From a checkpoint of a small transformer trained on Wikipedia.
Size: 8 layers, width 128, MLP 320 SwiGLU, 3.48M parameters.
Architecture: rotary positions, untied embeddings.
Each number is 128 + 32 x the weight over its row's rms, rounded and kept within 0 to 255. Layers, rows and columns count from 0. Numbers have three digits each. The size before them is the row's rms in percent of the matrix's.

# layer 4 attention query, 128x128, rms 0.0931, rows 72-95,103-127, columns 0-63
089:123094187183119148094170094123163152140150103149102141119156144094172096074116176128118161151124058115102140070131156122166109124176116061140167147125093153108177193171153125133099106134154094
083:100110143126180106090188155137158125150106112113140123110141136157173156081126158158025158143165181159145103150103109086161101163131122118166109149153156094103101149115121031168150083133106164
085:128085152163106117089126058076108188066081164091127168200158106178128140157146090073140131161134193164157107128163154105098160115140155060197145119122171136110118152118152149119152150155116115
088:188163079112092165156092121116111151145156104135149133153107146114118128097113136145138104167092145212133105138115127160190133159123108130126134127164141137053131092098114117101116109092183149
134:095081191150148104092184148153135156161112124084116092127110105142118180124123151142104160210157169175084096115080114111126122121110109168219092101150095084133133109157123152195152123149115136
080:075133178161164109126152139146094149122099122095067049110176094087122172129119135115093151171129145176117141122085116129122150129159110140160095142149145090094122128142127150186153108193126117
085:134155082137052153143076103108185125079120167156172168146134142137130044107139092093127099103109086130120164132184159124108065110071138120087196147119164144088072136105129109110098139074111130
083:145089116164142144170193164134117121142108090087126071097193094190156132151142129185140188163170128161125160122077114051120108160098144116161119095140098060099173135183142100180172154157123166
075:171145096119085168166056148110162112119151130179132202177105169120135078120106156129130099078124131122138154084140157121117113161109172140091144103085180176175130105146100086099109187097134117
056:120120089104103149075129104109175111118115132099086101149167160083123155135160176171144173188157136172146130086101163089115098124143159139136052084187127164146143133186142114120122119114126137
090:133121108143105023181138143116129120090154159081162143108115110152136149176082147102111107127073122108140182128144097128088144136075069094090131099113107101087146139083170104179190124148096154
092:128128143073123092146112114059141179105158082153139134108129146138089152137120122160159143056086121108163159131179147152168175140168110181124070116152160127105184230131082092111115131102136132
084:106131131142155101128138154170143152160079180081119162155060099111175083134096067203128094136132151196095112113128133173126163157067177067166158094126065128112096156114096165106146091120099142
078:186103093121055078102178152168145144107122182132109134179042107120139153092146137074054123083195157093093095171159157131122106149092116181123094122120190131087134169175092118095164156111119115
085:134122118111102138152087135136101139125153075101163128134157119168110120108150100156178101153162139129153228152161147108151240202092131111155151136132114149035152102121099113143133122145134140
093:121172141151109118101136154127123107112129137129127150141160087108097154132106159143088137131151067118118081049158073151131129152115166127109141193159106168133201187146104202111129098133153123
085:070154090139169181155079116143118130115126192128133097136126047139145136106167144181200158111107125155102088131114095110145105152137083092168177076114126134070129121149179126138072155023124083
074:122155125157166109159095052121106126187156103143136124109106108122097129086147131083097093155133162107181181165196113115050187107136101131074160112123103119059070165103071126134128085161133163
081:133097124106154131082128132109100120122107114136168078117149084151119103160144169108070183134136133103092155159127101065162149144140113119140100138139121197099159109127154110059096031119094128
089:150080126170143145085166130113126168137153173085084094218101169109085158133155108112175114170110090089130087098077095132118073104074117111161087133153136097076124082107118171153100115107141124
078:163172190123163090129185120173092104119153094101137143074141120138058142123127075134084118169154102100080114121107093169175111132066121125129106107130100175158170125143154152154151156081124068
078:169108105081136162130149080118120178092088131152063160143062129115109108136129125178119073147145170144136123130111154104129122100084129105106110138133190145193119111115087109131080117125071093
077:117190141091149127098094142089118063082215104179146138064054121117131080133128198115102156138095129122118131129153073128157144124115055152096116129071120121104098097169154122061132131169073069
086:123143140155181137102122095111098149121108132157116135118172100135085140075133129164159126114161141139123090190136154053129157162089148176147101071089128158106112112141167142036136061162177179
102:117113128168178096152117097134095134150166140148122123133110118122121156124124120101189142152127122108140088126126171131193160143120086232169100083123101126161178105142173151125149116101069097
097:113068097106124096135139081104110176101086063157127086147117157139130151143131096131124048148095156173140144134127174049168158098111125132142141077177173130150170160159118126136133124119101099
104:136109056147116145155146168126124176110112137072108083159116125119176072116146153122127130112114140125157116144207131075101126156109096088175170065178156056140100073147109088129160145128117126
099:137080115078115141099100157133109110128124163099096073128178107162145179123136128053164113130148145168175110097098119178145133156078098137147117151131074102117098111148068084090152173171167136
093:161116101168184063152165140127131150085164157132174124098134166119152123132160172147146099148128158165073098114146106131106097116149126135193150137093096077142070125117114200145121131179046134
046:119113070139113100178105165132140166138197134117148156160084094094164090137133171123196175127138145078180076070135106120132143054113112104144189079133184091105172125173080113185127188132097158
066:135133107149119139154087163158127141148191126137110170115116131159156100166126184109147148137145123099124112065129116066181201106142103143115145082115197135080183081175149150179110168157107090
069:102136183126134162098135115087151108093123147134132074126135139096087141111155150174099130113143102164128170182138135239130143148125176143124142208193031128112106129126147155050096081132159166
072:164109125086114146116119181145114098170140117140108116099147130147127142135166138161141108133119131119085149083185156056085074143152185108132111112072176079165102133137169061199147172157125142
090:126097150161149159142142160110180115098127224092151101106102127166109162137121111169121125104140115131127171142135158217161145090124140158103150159157085104095069107105137120146115117128113100
095:155134072097138127101106167133102142104138084117101105162185142175137150157181157068163130126114105121135115107091087088106095143116086138113071108116183121142152219157126122147196140146187164
106:115143103151102105154120087147065146099166082107121125140157109101115172107102182166089105141157147107213125155173122153038123161132111163106082108151190152145123100157118127084132154124084131
107:109164144119176110137080089127095167137184148094124145132161156165090157093088166138135124113081088149204210112137187164157077114085156158132125126167121156138104078144127144116086159130156141
107:141095139144074140184104118162108161143155172139085110126105112124093097149108140177111123132147111155136138110095090173120180110163140170070144093222132090169105102133154148125092116141155089
092:141113143123151104114143139107177152125126145113103115153075077115148084175118137168131101078163198121121120120141105161148180148159125144112106125109159106130086117123147061102170104073114147
105:154159116079106130101095104102160161147105137141104137149064036171119129131115092129152136161061100077154143161086153132113123093185140113120204088079147128082131144138104159179105087073132116
094:078128148081128099149114146199100138129155140100133129096141119170104142136089210108148112070148099209131147065110099114141209067167074171169132137163089126135156133117120152099137171156118083
095:131153127113149148137069167157123188080101183118173135157107124126124068140141156108138129104151129114107133088147170132152067115114068094130090162098148115182159155149122111177161123134082158
107:127096170198187175140109162134114096160099083134116170133110120124116127099117136080057100119164055098106130150108116098115103167127067124120129151149134120094140142149144161080145119129119165
104:177154148135115104064148116123058177102123116188159189119146084100140126103149146115117140103106158149135154180130092112093065166221164130069123159148135147141137134128162134146109175145167067
105:170135163124137151165149137154061114139094107171124100064087121107097114121123100086141131125131072097111152085148130103129045143148125046158128166121134106151064135139104123146105090139143120
097:089112103082159213115118098139095162091139107089114131133159104105130126096167113103097134141121133194083117156109136138103085203080162131141143129115106175059102138051156207092112110076095146
109:159141129162073187097128118159142103176105130132099149134054120102147124107148116177184093115140142126092073118164124103120088068163118109125144099196187143125166077195128166128124085076064147
108:111136127141099162135118100093107114130082116158109114156122113151123124113106077122137156166173089186131174124099093152168152142171120148115147105116093181183034152155134157064141124162084154
117:110075099153189056134101092164092129138138106077127097164140111147138177066145145153101109152141118154092119156139119072178141139115136153147093165109118119118216202096158082099164132155089104
# layer 4 attention key, 64x128, rms 0.0974, rows 39-63, columns 0-63
101:111155162118094132079146145127109091141092116128159169118111134100130070134083117118099091074125141089131105181184141131089222139084158129097099134137164072097131182102100131054083127137129178
080:137129108108139146105159142078077169140150097152157118159112183102127201154182096114102104134129140088172094112159085142088103081116093139195089124140147141126121205136180162043150139084116119
095:160132099136166113154093093080101130022140103177147134122115091102112123165104095139104123088142100098133129148126165143137222187189123064106149166126143107162142127111090144097145137132176114
087:145084083218136144168134160133068152146130109096135122118076146069117153113132122169149138116111124113186093109137124182122142116110154142143135102177182123152137131092091132089127122064121153
082:118142133072089173151134170168115130115102119153092103084198169179154139174154135164142101116118157139108140113148149193137079077157125063094130134109152136134112157107117131183150141067159073
072:081081137125113131163133168162116109140137180113116073113132106153162155133166131108162143163089091146144124091111131155149043084142092174100123149134121179137121114100149139170170108132084148
069:079112140130139110094109131122131126100135166080100108129081152135165142125166178140185146136110152099166115087150124100169041106107092156096059139120124188143143111163113160163121077095063173
070:145162102150118089143087109104114081110136132136159119169098169153184128097148087112120124083135072159137117176147122116137195110118096156122076189149124056165146095103085137096143129101166162
080:123082171089150098113169163139122133175135149092075147147162133147146117127164152126200183179060107106138088140107074123128105097118084133131136130105141153078167164140113099161100143135139055
083:147080144093142073140141130103152208082075103116154158137059139122096134084122119124114123162159155177122158152123148225143170129117196147164103178108068123158162122094107107066143129127140148
109:156098170164125116166119189202153154150128147123106130109110123141158108111130153138126166143141087130141125111094105122111105127095054164135125125133142202062151064150121121141116102128161111
089:108126151120165102158118132145149122138157146091118131115200097067163140142088168147203131127109131157113146109063105128132092073116176126115160164157110152153121123100099165140189062164127182
088:050075135076114094046117115122100064084136142136114110138117106068093187189131099091152163110114177114147121213109108180127150163136090130174108099109107128192082122086131152088137139148146103
092:126152097064087153108147081057145151158165122147155149160111160129087145091088122074068126083128143107147193146149105162170144129147148169111121174152143144124156105101174171052112068084160138
079:112173148184103137222106134088119103102120128190167091185118134101122123122150107128123127172122131135095183062104102152096135150104106119181187152120117109140167133129136122150088099096081114
079:109146118101084158129107113093184160109149134107136203085107145131116088135141131101085170135144130121177145091154180121128119126147079175139118135129136109145149150052119147154107141139150155
091:104123126122149074131111136140122099173116150127118128110175132076074118120052121145148147091112137074164132110136119228134104063139154115131086132123071140223158170087161106085160127156141110
078:166117115104116114170143092141096183149136082161098160107120146104149146091130209192039113084139198146130149190163151153139126165101164071105168128128167125150046101124122100115067124162138163
087:150095123152115121083099134123073125123136117113111147128113159187114122125128183200173131192138100160134121096151142148097074113130164176129116134145166211100110139140159178119149063135152124
084:142138072140051139183071116164155158142179135114137132132024154172151089136100103127108157101144170161081158142144106079110162162116092143146130153103193079136102111171121145122109178135123077
093:157178105130123152100108119112145145104133121154156142153108097109113123170129075140150158045143093163095138132178157150118228158137178126125139097160145069110096149131112155148117197115110140
081:120144159143113131169105203156125163099140150159159169156095134089188060138134138121163184130108099167114128113113075173162168164074166124126142142182105061104085093125131065108217133118171104
089:120115150138155105098149138205139115154151121125083163140144122163140107171164174138152172127138114074081113105102183137143150015129124118063083119102087166125107133164125127149149095138102152
087:091092147128133144110161166138146149127102148089153094084168069172121205125184100123107185136110104131102149109154125081077084154096122144141153120174127182074169142138126134106156124096083113
095:089144126136149100108094096092101077110106166149148130148093084135101100110156131102195098112146179092134041112144124123151103130100110133175131126158170054119071146130138168072118102153091149
# layer 4 attention value, 64x128, rms 0.0874, rows 32-63, columns 0-63
126:147128176140087062177142112108075121099131191113134156197148138124141110090112117132144118129111140046152115125095125150130120098138084168142140138147121130157064141141144238107047166139052133
117:116121130119126082105122173096120174124090107126112145162109101164144140069248071160142125166182123191110078053131124149102148130102109102118112088133177154081105165148158148121143137162141106
112:123100145115180177117160121157138102098141101127144121116111059157168126148153092162109139125156121110115198143155186096169177121168119048155152138131114101159125106126164122091137145140145135
116:069210167093114136150081105161157136137161114095068058133096152185098079120168165161165136124138168087151121133120156127126139146106130111117111059136149198119127130143204118145114060065079157
135:167113127157101125119182130111139133119137138119116107075098149164107108135163179161131205126190143102104129103168138132140136142118154105111145100053100103104134077121121115152108111072126111
118:096117141126121079147149117126083206100141186117194139106201150091108092111178148177143122116163161156077114158111168134116100147128100108071099162132127102143132111103158159181122118148113150
119:136128115140169124095108099178124177225156155136162123070091136127121111218140143079158111133153158132100155180097146135180084180136137111063092147093166100132082138153190156103072143088124090
124:142167125102135193096109076082139125164099148125089110068165116115165104058077103129111115104083135107140111151128147144164128059120118149108134113122069093172202086153087168136171122140162113
107:169168153117142117183174087149086130099154108112122111146149133119151119144158145110058169110186131105086192124066056105093147127174167072138148109084148138112176139064128112111103056128095163
103:104065152111113136123122191157124142076180136125139118148103120124052105125120132117137065138163073117090102092156126131126121124158099097145090153111131125158092141047053141125148136103171127
118:117116164094130139165146094149106067133093101109111158111070119121129097160150106071175115089161116144040158105154147154122085114173111161183102131113106102129116135157131110146120094147099125
119:174142119181118095111116128074135139118139085116123137111088088133120162111131122160144150138113175140105105130137118103142156117108099150150125084133100144138105146048117086149142158169169179
105:132177128181109135106110097116148134122076120054134129100136135106153121165120148069119117097125128116115190129124200096139148109137153126092102145083153168161062087132119140124197126175069090
104:105161085206152166136163116114110115137096134187182191137142064117164126187160105097181077120138139141097146083107119200116101130129126132100129142070139130133141149162152162140129152161083138
107:181087184087077121137092160108113133150171172068144188152100106142042124155163158130107081132127130109142075084123203120172083121170094124089155162159110136142139157182090158140111098119134123
119:114119081108086111121156161142162143126101102143118196110148108114129088148145157089131152121198138150130129145109160131129110092106144136080085116196108128097104138158093103131053158111128085
106:123115143156155146075098109140052170151150095106100137173125138114103101113175131182114108127085140070118151139134134141156113140101110059080141147177169121123065125104150199111139105150070106
115:141080115164121159121135134138133111095098067147149121121172105118101050184108095109154098115230125157207110153119140171128140163169098057163079165126128131107111058087144128127081173120198094
127:182126130099132105116125141206148119141106187115127149106124175125130137096155138162107116052139164099165087083107138112177155082166156137131093153105134112204122142196110154128118166134127087
111:102195089068101177185104116128157083116152114082180125153140140105129107134083137142104121122122120145114133075123074074114140166195189171075158077176131151105128112144196147116107103172139132
109:102131111121131145224132122125156129101141165150105089104189129127134109051139139191120091129171097143119173145147170107116129136187128091161200141160150153112167099072167111143116093138137113
113:108122056125110130150137138141113155153138135124111105130091080127087174058096086140155145182100145115192100082107172096070119112161150120149148161111078098135147131140157098111114119154134040
126:077172098144118075099156100112135143148133128125110187106130153028052058146136093165153136155100169081130142119122087147151126164112179169093097161141120150170137106097126087134100125135156159
113:082163121162147133143068177150082107149088148053083086140061102084112118102097130164102104138085132107109115111115109149168100159172151177105125140123134043103102094165129159088147113111118109
122:122106093205067083117138109157158088133105111167132120113157115136125181118136133140172174125135124119092225215078182094144087169067132123126107156123138108143120121102143136090153148130146110
112:140100182137167136128193199132094031089136182124180107124080164150110106153109114153174081141124123124138111103152122124108146104132070120142101141135111114146181135158155146149117169111178204
124:076113171128178160150127155119133113136099060168148146090151102128083154146150119135132096155162172130109157084148110112155102137178149166124087082180135116171138148172141078128099135153110119
123:089068142151124135204085154081184126091083152123135153100157178154122084135103157139116107124107215109098136115126092147144159086139117103124148204117114062160153138141080180096170151146091144
121:137085157161149153140172162122149080155122154153119196136072150155067116169107118164123102155089168124129135118119110103155144117090096139145087096065129106162119170088138135207063153116194179
126:137138129105115146141089145139140105118210085100114122182185107075162128126135077157124163159129142073093113141123140089117091144208089149129161142145092073141125151137098189138145135141137108
110:194213115117182135106177132110057111066128187153125107076101165186138121146149159162120157102135145134120114080081124146097163169081132162121145168080162101115176098123084155166197128098119141
124:165096064182152129104188125138109125114099107138082159054126119159081084107103119161173133102202087153119115095145126154067102140150115122092157139118108131117145116133133151114129064173183110
# layer 4 attention output (transposed), 128x128, rms 0.225, rows 64-127, columns 0-63
129:103182102095169119152120171135125139090120134181193135124172132145128152104129120133170119163063150190071091140133066152171184122153144113160116163124151079138160116149125152182163251139106131
119:154050108097129074047122128089141140142098170132165081133049141156164146160160096119095111123130102125155126134146098129116087068127107106113098110126104107108134162083061130185176069108076167
118:134115119176059149136099028084165124103157149119115153163135113133165131102128129114130139095082104137171126085118199144079104139080130081162147131148147129124145160127132136175114160091136121
127:138156130136118091145183162108150106162132113102113121104111117133148094128147119176162147135164139110114181192124161047173189108150123138063108155142066107140149138172143149214165088140111173
138:111119148139092104161186139100172093135157136109131195139171126079158098124134149112174090127130089090110117159141077172077140189144102106140147091131106116109151172121162082074176119136130124
129:125150145055117119101150144140141145086125129141129169159113183090140123109154108129107079150111122131161153108086172148110101122128172108136131138117140097255082103124118105195149151125135130
126:130155170134088065095147132122148111107177137110172099156131096138109123120094135122148140136150149078085114112138161142114082180109152138102102121157144104235159124151153101146110095135136097
125:154147158149159138148104148154146059150159090130088148081119136129069153137119125050055174145169136166177123098113161077109190111182191160106115160112106198113147107154095175082072112116132124
102:123121088098159163164154116159162185129101115067179106139184081119155123106157094124198122130137162177146116111146097109108160172052134088075118089134107074213077144103097111139144146099125150
110:112108121093126135135137183112107153131156100197146163089138142095136140111119160119120101158137133142073153167168137161121094132186103133125194083096148099042079102156197130134114146146114108
121:136136131154090165118122078162162129121115081150172110086141121147135123106132074195115101097153116096195112126176138172161140158153133069192168135140131139142160147154120109194118109120174115
126:139141105107111132105126104129113123155155174100098171114130158084156124113110127119130133133144126162122097140090121167148040045117145117146103134077064176141157161071175120085115105111151157
107:097140159134110135077186142133147135193107100089080087090118131130105126108146165154128113139167094105110080108134114119153198162162122069108193150167088141093154133178133183091098154175156150
115:143157139132146107086132126177123139104134115072173092098095132139159167124111125113103148131130113127090114053138100149137100174105118089136153136120126089150122147124083110131118119103130100
111:116142167083149089080129134107115109161114148145103216092100163139141123096075116154145133110096154077096093124103118160097053096161157119114159115140123095112113132161110122185087145120144138
122:109086148196083085187172122153158156143152104113148149158067099125093153128106153094151142130131136160071122140135136143131095116149087112161135172096136071144177149157139114175137170134088086
112:159121170159169106095150218101175145102143162112136106132134172104128155095174146163098146137125119105074144099071122111158078088073137118081115133199127137155089082179093092118142133136149122
110:130111064145150122132176179112142183100184124113077141170117141156120093142192180117068114164158119082107157130156103164116104104112078141129127137125179085161135106092188158149161173150106128
121:118182151118091091105136133138134110128088116153154155156106120137117142119096100115106180083143108177144074090119101128075144114149149121156058159126071029128121184138072146174132184143138141
128:131145104159013145153105138149139152164176156119144137170140160145122103140108188092149108158105138235125132125131147110102167113174180098088165096151142142136095134100095183134117197117152120
116:101135089096132125165168129106102138087149114140109059122163146107136123101182148144135130152120133166201204139161100120188099093169110145068141144088128093138140155059097129196133121146154118
116:129137105080093121113121106095115187105108141168113128116152106157116141104148130119153125105131143157194094141115071062126074130137116188127137145150147132050128207103130148147151095105246108
136:116110145103088120089179096137107141141133128172144140168130151111128122102162147129133128171138144114141126140105125099137179145234102145203098122150114141214149077148168107092147085104166089
117:137128137110111126153072227138180122136097143116094134121173168136123126115153166180143140086147119182043083142097092077099108182153101182181154115186169147098132153133096107092141165121151124
125:147174108160093097162128148081165113082104188151117093167173070095141135090156112123111128133155126106136106141137132152151070114108130119087150174134141161048167171135162124104114097133149101
112:090067138170131117149111167142098103128118152123134175127142139135150128144093112149141122084088121139082088119130127123093080068066122072160131122088135084181107179138116109121131215119073125
128:149092166138151109199116067128165151107085114114163115075166121135155122151075104097122163053134098145149127137130140078180118047153119101200124128156154166167097166110120086133172141122067138
127:136160121097154070190143108164078141095098112105148140071182145157128077136129159103105113097097120116119130140166096145144211091155083084111123143124135124131158096130136104041135180144116137
136:131183177099109136167102148119148079103183105125134150096143106118137138154087147140130107136115137147076141141155116121169111055120137129067098092054073131118126122106180112168101128108158127
130:134181076067115115070119089154078125127161124172137088123116120087094143124115181113150137141074111086148128150111117086115092157183139107123124088138123108173110126151127120091088170099136091
118:091162093120182130097144178127119159101135125104124146123140111120137076164105119141108142127156106131121182059126090104127247230114141137094091161114085072159164146073102102127168119097128099
124:127127133157106120120111201134189163122115141179107138113182135132137081129132127147082177122156097135097136068132165092104104118083119142087148184111093117073133137175124111135087132113176102
077:117131201137075083098126093136150162121154126078128141126114143111126154156106148157140117130154087124144171149138148134101101117106111150117145059096098116145119116111080099118133076108166079
080:123207140161128157176132034138128127103091128137105124107151130136119122125120096143123121120127129152174123126145167114131071153134157097113201112144130130176117100124133154074123155145165139
085:101149146093114055068074146171117086103109135173117123092150164151078145198135092164135103141145141138120100150165079129141143096170101119074163112120145127075136134134120134153144104199121146
074:125108093139098155106104129122140127105081113145133133163143176143098176146087111163100157134162111116047152097115075195126119093127071131136113108113198184116111121101120149063108150148108111
065:151123158122142152124137106142094195149122078117103118082100114134084129117079113148120165182131186176117098092123184089182130157082140134155078178156084108155126080160130151155115108100120129
080:114086131156155144131090093140114128115113103094145116117143090173145128130156123112122170146135084094125142115132127141110110151166111118159045137108162195090161098144119137138085096119129116
075:133067121116125198157168131124124129152141098145109142091148192117111148115148092084125121094109060179132168138116138162114123116173132111126131130113158155134131128110149097158141187086180112
080:134137112137116126096127098115095191102092137093152140152136123088183083144141130154135116095125095112142155141119147177109111100081111071115144068154188118149089156095105037136145164109159120
077:105158095147101168132173125105086149088125121134117127142130164093135092138112129116111114123140123091158177197057165149195115111116145159196173142134137161088195172177071130119133094192097123
079:127145128175118171156075146160120106136094097111120103137136142163127139143154143145095086065108108119185137100152075110103172143079185129151100148119143154180165138093107140121112195152151178
070:171065119076088122117126115079134132138139132118132112145141110101145107096107144110131165200128134105095098120087074098095128102104155117077097081096111186188097155058152175048113146139146121
071:120152158145115150112095127130121161088075101166150104144115133134102171117128090149109120100149088134121169133130133141084130117152119158120155077175128133127148088152081120144131140145120081
086:104126112131165129125064109129071098061131114115132174155159098120138148147206123095133139100106095141088185160135120169090032140078106154188083154117157080133135123100110055220161102077107149
073:080092166112198177175093168111121101178133140167081158107158097079091103177129128156138139106138111140148127140117109140120159073139106149169131128147152137116120087146141135176091136193094130
076:147122111128080144142156157155135176118177119145106067116160144088157143153112155117155128090141123159100127142163148085152250070142107122109154139128171160058124136156138108122150174135126091
075:143181096082129143128113127149093121076077138173136115129165098116195120130139096174075125141142128104192112148112129101103136140146149151072139089140116145152117108119131147052120074130180111
082:126157098093131130086107139118112115144081085163108095154101116102110092145124141129110107149138131137101181126188146127097160147113143174134074169106084077102184155075124171116137066139161173
084:120110161133128145110095114103100132140130143110123126121106103080173141127156117126128118091105114106076152149144181049081170056100109063100135111165127131059037136112090085161124121119125029
075:126059137098171156154102137120153070149159132091051089180152141105101139134168171115147107110107141099076225120149108158128125092077187116152167153113163160062150152075159145164135132157084132
070:176089131144163129120130143076101102108103196182167110116161146139153146104156070098157154079119080091116105135113088105135056132088082152169075112062162177171151098158157120154116142123086156
079:188092149137162093140082109136138105185118132126124164114069089124061157122081121106169144053145157113124121130096104143104134196121175093124065146161132135123128084191136096148161139119132150
076:129166102203163126160117209113138117167130101107153126141122159089161055112162156157142144147130087089074132145148112178120135167157111158193070098138085092167143069147155118068069118110046128
075:106124136132127102112117177192117098107095129103077134110154160179118076140104120123123108108112104125143148136158157126108092103033159087080140110104138101090133182097097087161133133164132170
084:131134140139162184101121067127086115100131127146108195111111071152158109144168034083107154133085135110212083111123184125135111131153089066103191134082143144173106110100135106172122101125157126
082:122110094125115235143129133191086126153115101111117131089159182170118087166100099120121066078108092085151157093094117106120159074133157076101092113111148158154133101131119131159100229130135184
082:147162096116149198115124098109160117135125100109109162100153153114130084116135129109132149162137091159101137138126118162125131162170129108141084126153110157075115112139138144208110098122117109
078:096157144164093102111148167134090158106182154075129175191139189141144138121171169123117068150108147095109156097136138148121125180088148122077096146084133091082129126132101149145109146073186137
069:123124120130115230139053129102156075172136130214076078156132100087112166133115096125155124098162114149118120110112124127131047148159182122151154122137113200151135111081158194155088115126123155
072:145116124151129100136122122105134135140049173188105122142150124131146092115171056109146164119137114120146111120130127099092111210153120160196224145146120109111119126097090107066124171112124146
079:119097115136129131182172115103136147107163137103153188122092098179163126142093117112088179176166164129178089088056098173156199141100117160101111162093152186130154148139145115118160108121146149
086:141083157112057144114095160169112129131127129136153127135148169146126164133148127118099070126089093101103093151136181130088068081132134169149117086127175152086122124167150125108054147099129179
086:113156145115111137148186080077138100130157102074169130153074131150112155130103159104174143182135163168121108186096086155206111140135131221143114114114128120191151152127116142087180068127103128
# layer 4 MLP gate, 320x128, rms 0.241, rows 0-14, columns 0-63
096:103108147128133143127117125130091141139189061118159108113119135119166130117144139144160130085145121135091157190138095167091151169091144168155088131099112106102136070089134056116118187145135128
124:141092092132080155110110120175122059135105103138130132083145184190128136066157131113131127152128140179174107084177097180141138132188117101092177102095120175137134124134108176099119060113136142
112:131187154107156125141194074134050089137117141130135155100126088151152132141178122112073134173137155079089082180108094195113132181113162138059106172095083121127133140164132078155123135175138154
095:112112136069125130146134112126193100107091114079089169167122121090141104083152100065114171113102156137113109114094101109173128150147129116167160152155154124148080100203091150036080125191077107
110:134089089099147122092075113110159099135160107088140100071126093131137133149061108136136101141162125147169114128051074187130187121218107140123134101130087145124110065115108123166117134134164101
102:066158098134166171094174109089107153156122248091144086112124097092150138114187134136113192170089113166170148137120187091118150115087138177142171127099117113129117102145119086190146048123141077
104:106031105115110145125116116125118123137153133141140129147112159086137119110094091170177192033147093120147128091073129150136155154161152101156086101177150161080128191171161110124091125097137090
087:088184150133087108169110133136128106194150114165127142109094172141110106130089134162117158134124152118183183090162122154186117049127099090178130131092092155115176074103142107134134106127135134
104:164153140118147089087123139145123123136150084099109088082135198130161101076131121113143100131126159121157165131193123207171132125092093083111148050095120122149135106083142139129151123122155101
088:140057151129180100139125163152113122128080168152136116134155121140133100215121144155108134135138134172093169098105117116094184090119145198078122107117153138139146123164111114149107135173092141
099:148165121147107167141048127169168119126090156080142144181125102168129090115125138109157189134170088095191121115122166158118109074105079148189133228144187155117171175147106122138134137158141100
104:140135115124154156139176115115140230133165129109135155098076102126134123141138098132144138163066094128170112150153081144108125147101131139121054138152127137189153111179181176149164128155164123
103:120105100150149098157064137126156105092137127115143131036106167125102195139116137137081045111161201131160099152170071099057089132119116152090123124114142130162122093148077130145097134203119107
094:132106098136110144091104158140144212126093185124125082137171158104143118170111163071131145217160119128094144187150145109176152213070132157109145135152147128109136145112113154116078127110100154
107:118173145150135121104133100137130150149114160107068113157101130154126065059037176142120139150134095146148149122116109095090081119160113166125169175143151120130144143092123111118117206141125048
# layer 4 MLP up, 320x128, rms 0.223, rows 0-14, columns 0-63
091:099107107157141144114103107157073088104155119089092143166104105147048082144164093135120167082127142152141126140123141110079148115244144110132067150118114181098179144192135091104094129123127070
118:086115129123142082126191140149115170165141137131127100206070132060116134140097148159111186126179153117129146116115136125153130150080105173098156148126116040131073099165176075119172105097177118
107:180098134111111128118154070105116135174151109088168144091056116115131135065140112188105169134144120072061113114081060099162086087131145190107133165173149101156160154126074138116099125179138113
088:101180087158194149114154123194114161064110140153114126095162147155181148147169107150125126153185173146137111100128186137172135065119119136096125163065139124156140114090182155187173139119166148
109:126186136128125162148163110138100146142085153180129140188105110096125113095180084181154151137093136143143094110147076110128109192153107107200113103163138138136128153129115121120126110114046146
103:176058123119096164120171157091168160187143115123132108149181089132152074084111090055117097150133108109128167087111081166148193084151145128165156101125149136145124133139079168155063133065127082
110:155140091138120088127123095128090130200053155109145111116094117136106138110134126166102195129155131131123155075091087131127131107137169112101137134167142112156151139134086147079106140149172157
087:143164146153120189123105149069121126138124132178127109094113145153126104131100098135185164166143131157130165100116168114189151066133095131155107111154138106155184103102130145123123128102154133
098:128108108159197175138127178120137086117218118095115122159131127120112128137118144115179099117082117081116136234152077130157131174098129142101071146132122127129139117118078107136142096119124091
095:170098147131096187066131076169083147084078132191079149167105076120139116145135112151104139100212100138189133120115095130165108155137118164185126165137134165151112106168124142112140114133138071
106:096090117042172092100118133163128108113126150099135145108129132118127133108124064143136115101051158114164129083129132160119178095156092145119134130102184086115157148129180096136159107125148111
097:174113123127178156125128092080113156078141119127119115062133177119150111138108121169135120162135069095128160124139200106124068118160126197146132103193063160171124136201094194129128103085136144
109:084171158160088112154124170125131119142146126081182145149143106136189088151119134077153108152081131121136165107102102119125153134036136119130085089108127148103169156173117055111129107127109083
100:134136106103105109162149127140123132150064107071140102141092073112093133201137136095153124105232144118140177138177088104119081163124190136088111203113102114129163120148130175092160183140115112
099:122135118114177145129143139104121077150107089184074116126116144119095145079040155093146114162099153141124112162103158081143133127134117086140155163145059111131088129039194172105156127148099163
# layer 4 MLP down (transposed), 320x128, rms 0.211, rows 0-13, columns 0-63
096:087131106118176145112178119082053184136114119115196115111136140114131084131112196127115160087143143136097098131148165090195173129099109148102123127100148137130130101094126104187138111141091127
101:108175193177130106128152112114153179053098125156188147112117151130137127129138162157172124161093133150097126132163179183166182137109112192175079144162140097160174131138149096108099061109095047
107:115095142132166089122097174139116135144135110181134115127135170106162137136096174108212157118108180163133129159194105087153103129094070161158113113117114154134143124130153160128199089128148137
099:099130155069121120158149125134173184079085102177137099157171190177156087131139133165131095129134159115049173099096112143118083134166183125098141143092133161103146124067120137153120147097058105
103:099167094123155108095140168118164132147197085144139094089113099113155199121162110137169076107088181064121109119129130089154148174129113079145103156123097095112052093123108073156116099111098176
103:178187200140117083104162074142073103107122102098116115097159184159105153160120145150146113189146119059177141175130108099067101099091118153143150129131133163137167134131091151137146117138139140
102:098138168139156139104117130093092147051102125065147166122095129154067125157135089106131194167145140158075201087124125096192109158140132093162079117169121176088152103158109091126165104150139149
091:124175089134126117101137110149157126128122024115090148153141131117107145136109116069111224158085113136144145133191170157116073178143122086150134201100188158156126137171131069126161130120145183
095:101129170149107109168109186164102142135145185131078121150106160161136100134121170078147158067139149123131111157189180120162161090154178135067070137137124121175116161142131097167115159119147169
096:119142085158170126192118130103179132138159191098137167149107137177118084136169114085156104139136137123162105112121194149147111101142076061119192123142130117102187134110094153169083150105107141
102:165093152142106129106077114157098172113092155120147113112215097182103137119126210114158155178121123131048144159161123093134150170136118110096130124088159195124063082125124109074123171130151122
105:164155191107101146088065140125063128117128175144171144128086076147068131151132099173143092148148141130180105201139107129122091165154152133143107110120117122105181137163157094081150178150132134
107:118137136054169112118124158185121070137120099112058081093118115158113195127091153135139124159150147098100128105075124170131128189118116126079086140090101097098115146134081148135149158109119083
096:119103085164139112109099134120133067164174136135120105090150097142139129128099105114107183108099111110145209164114128151183096169131102124145109087130123121176079058126125085138096170122149110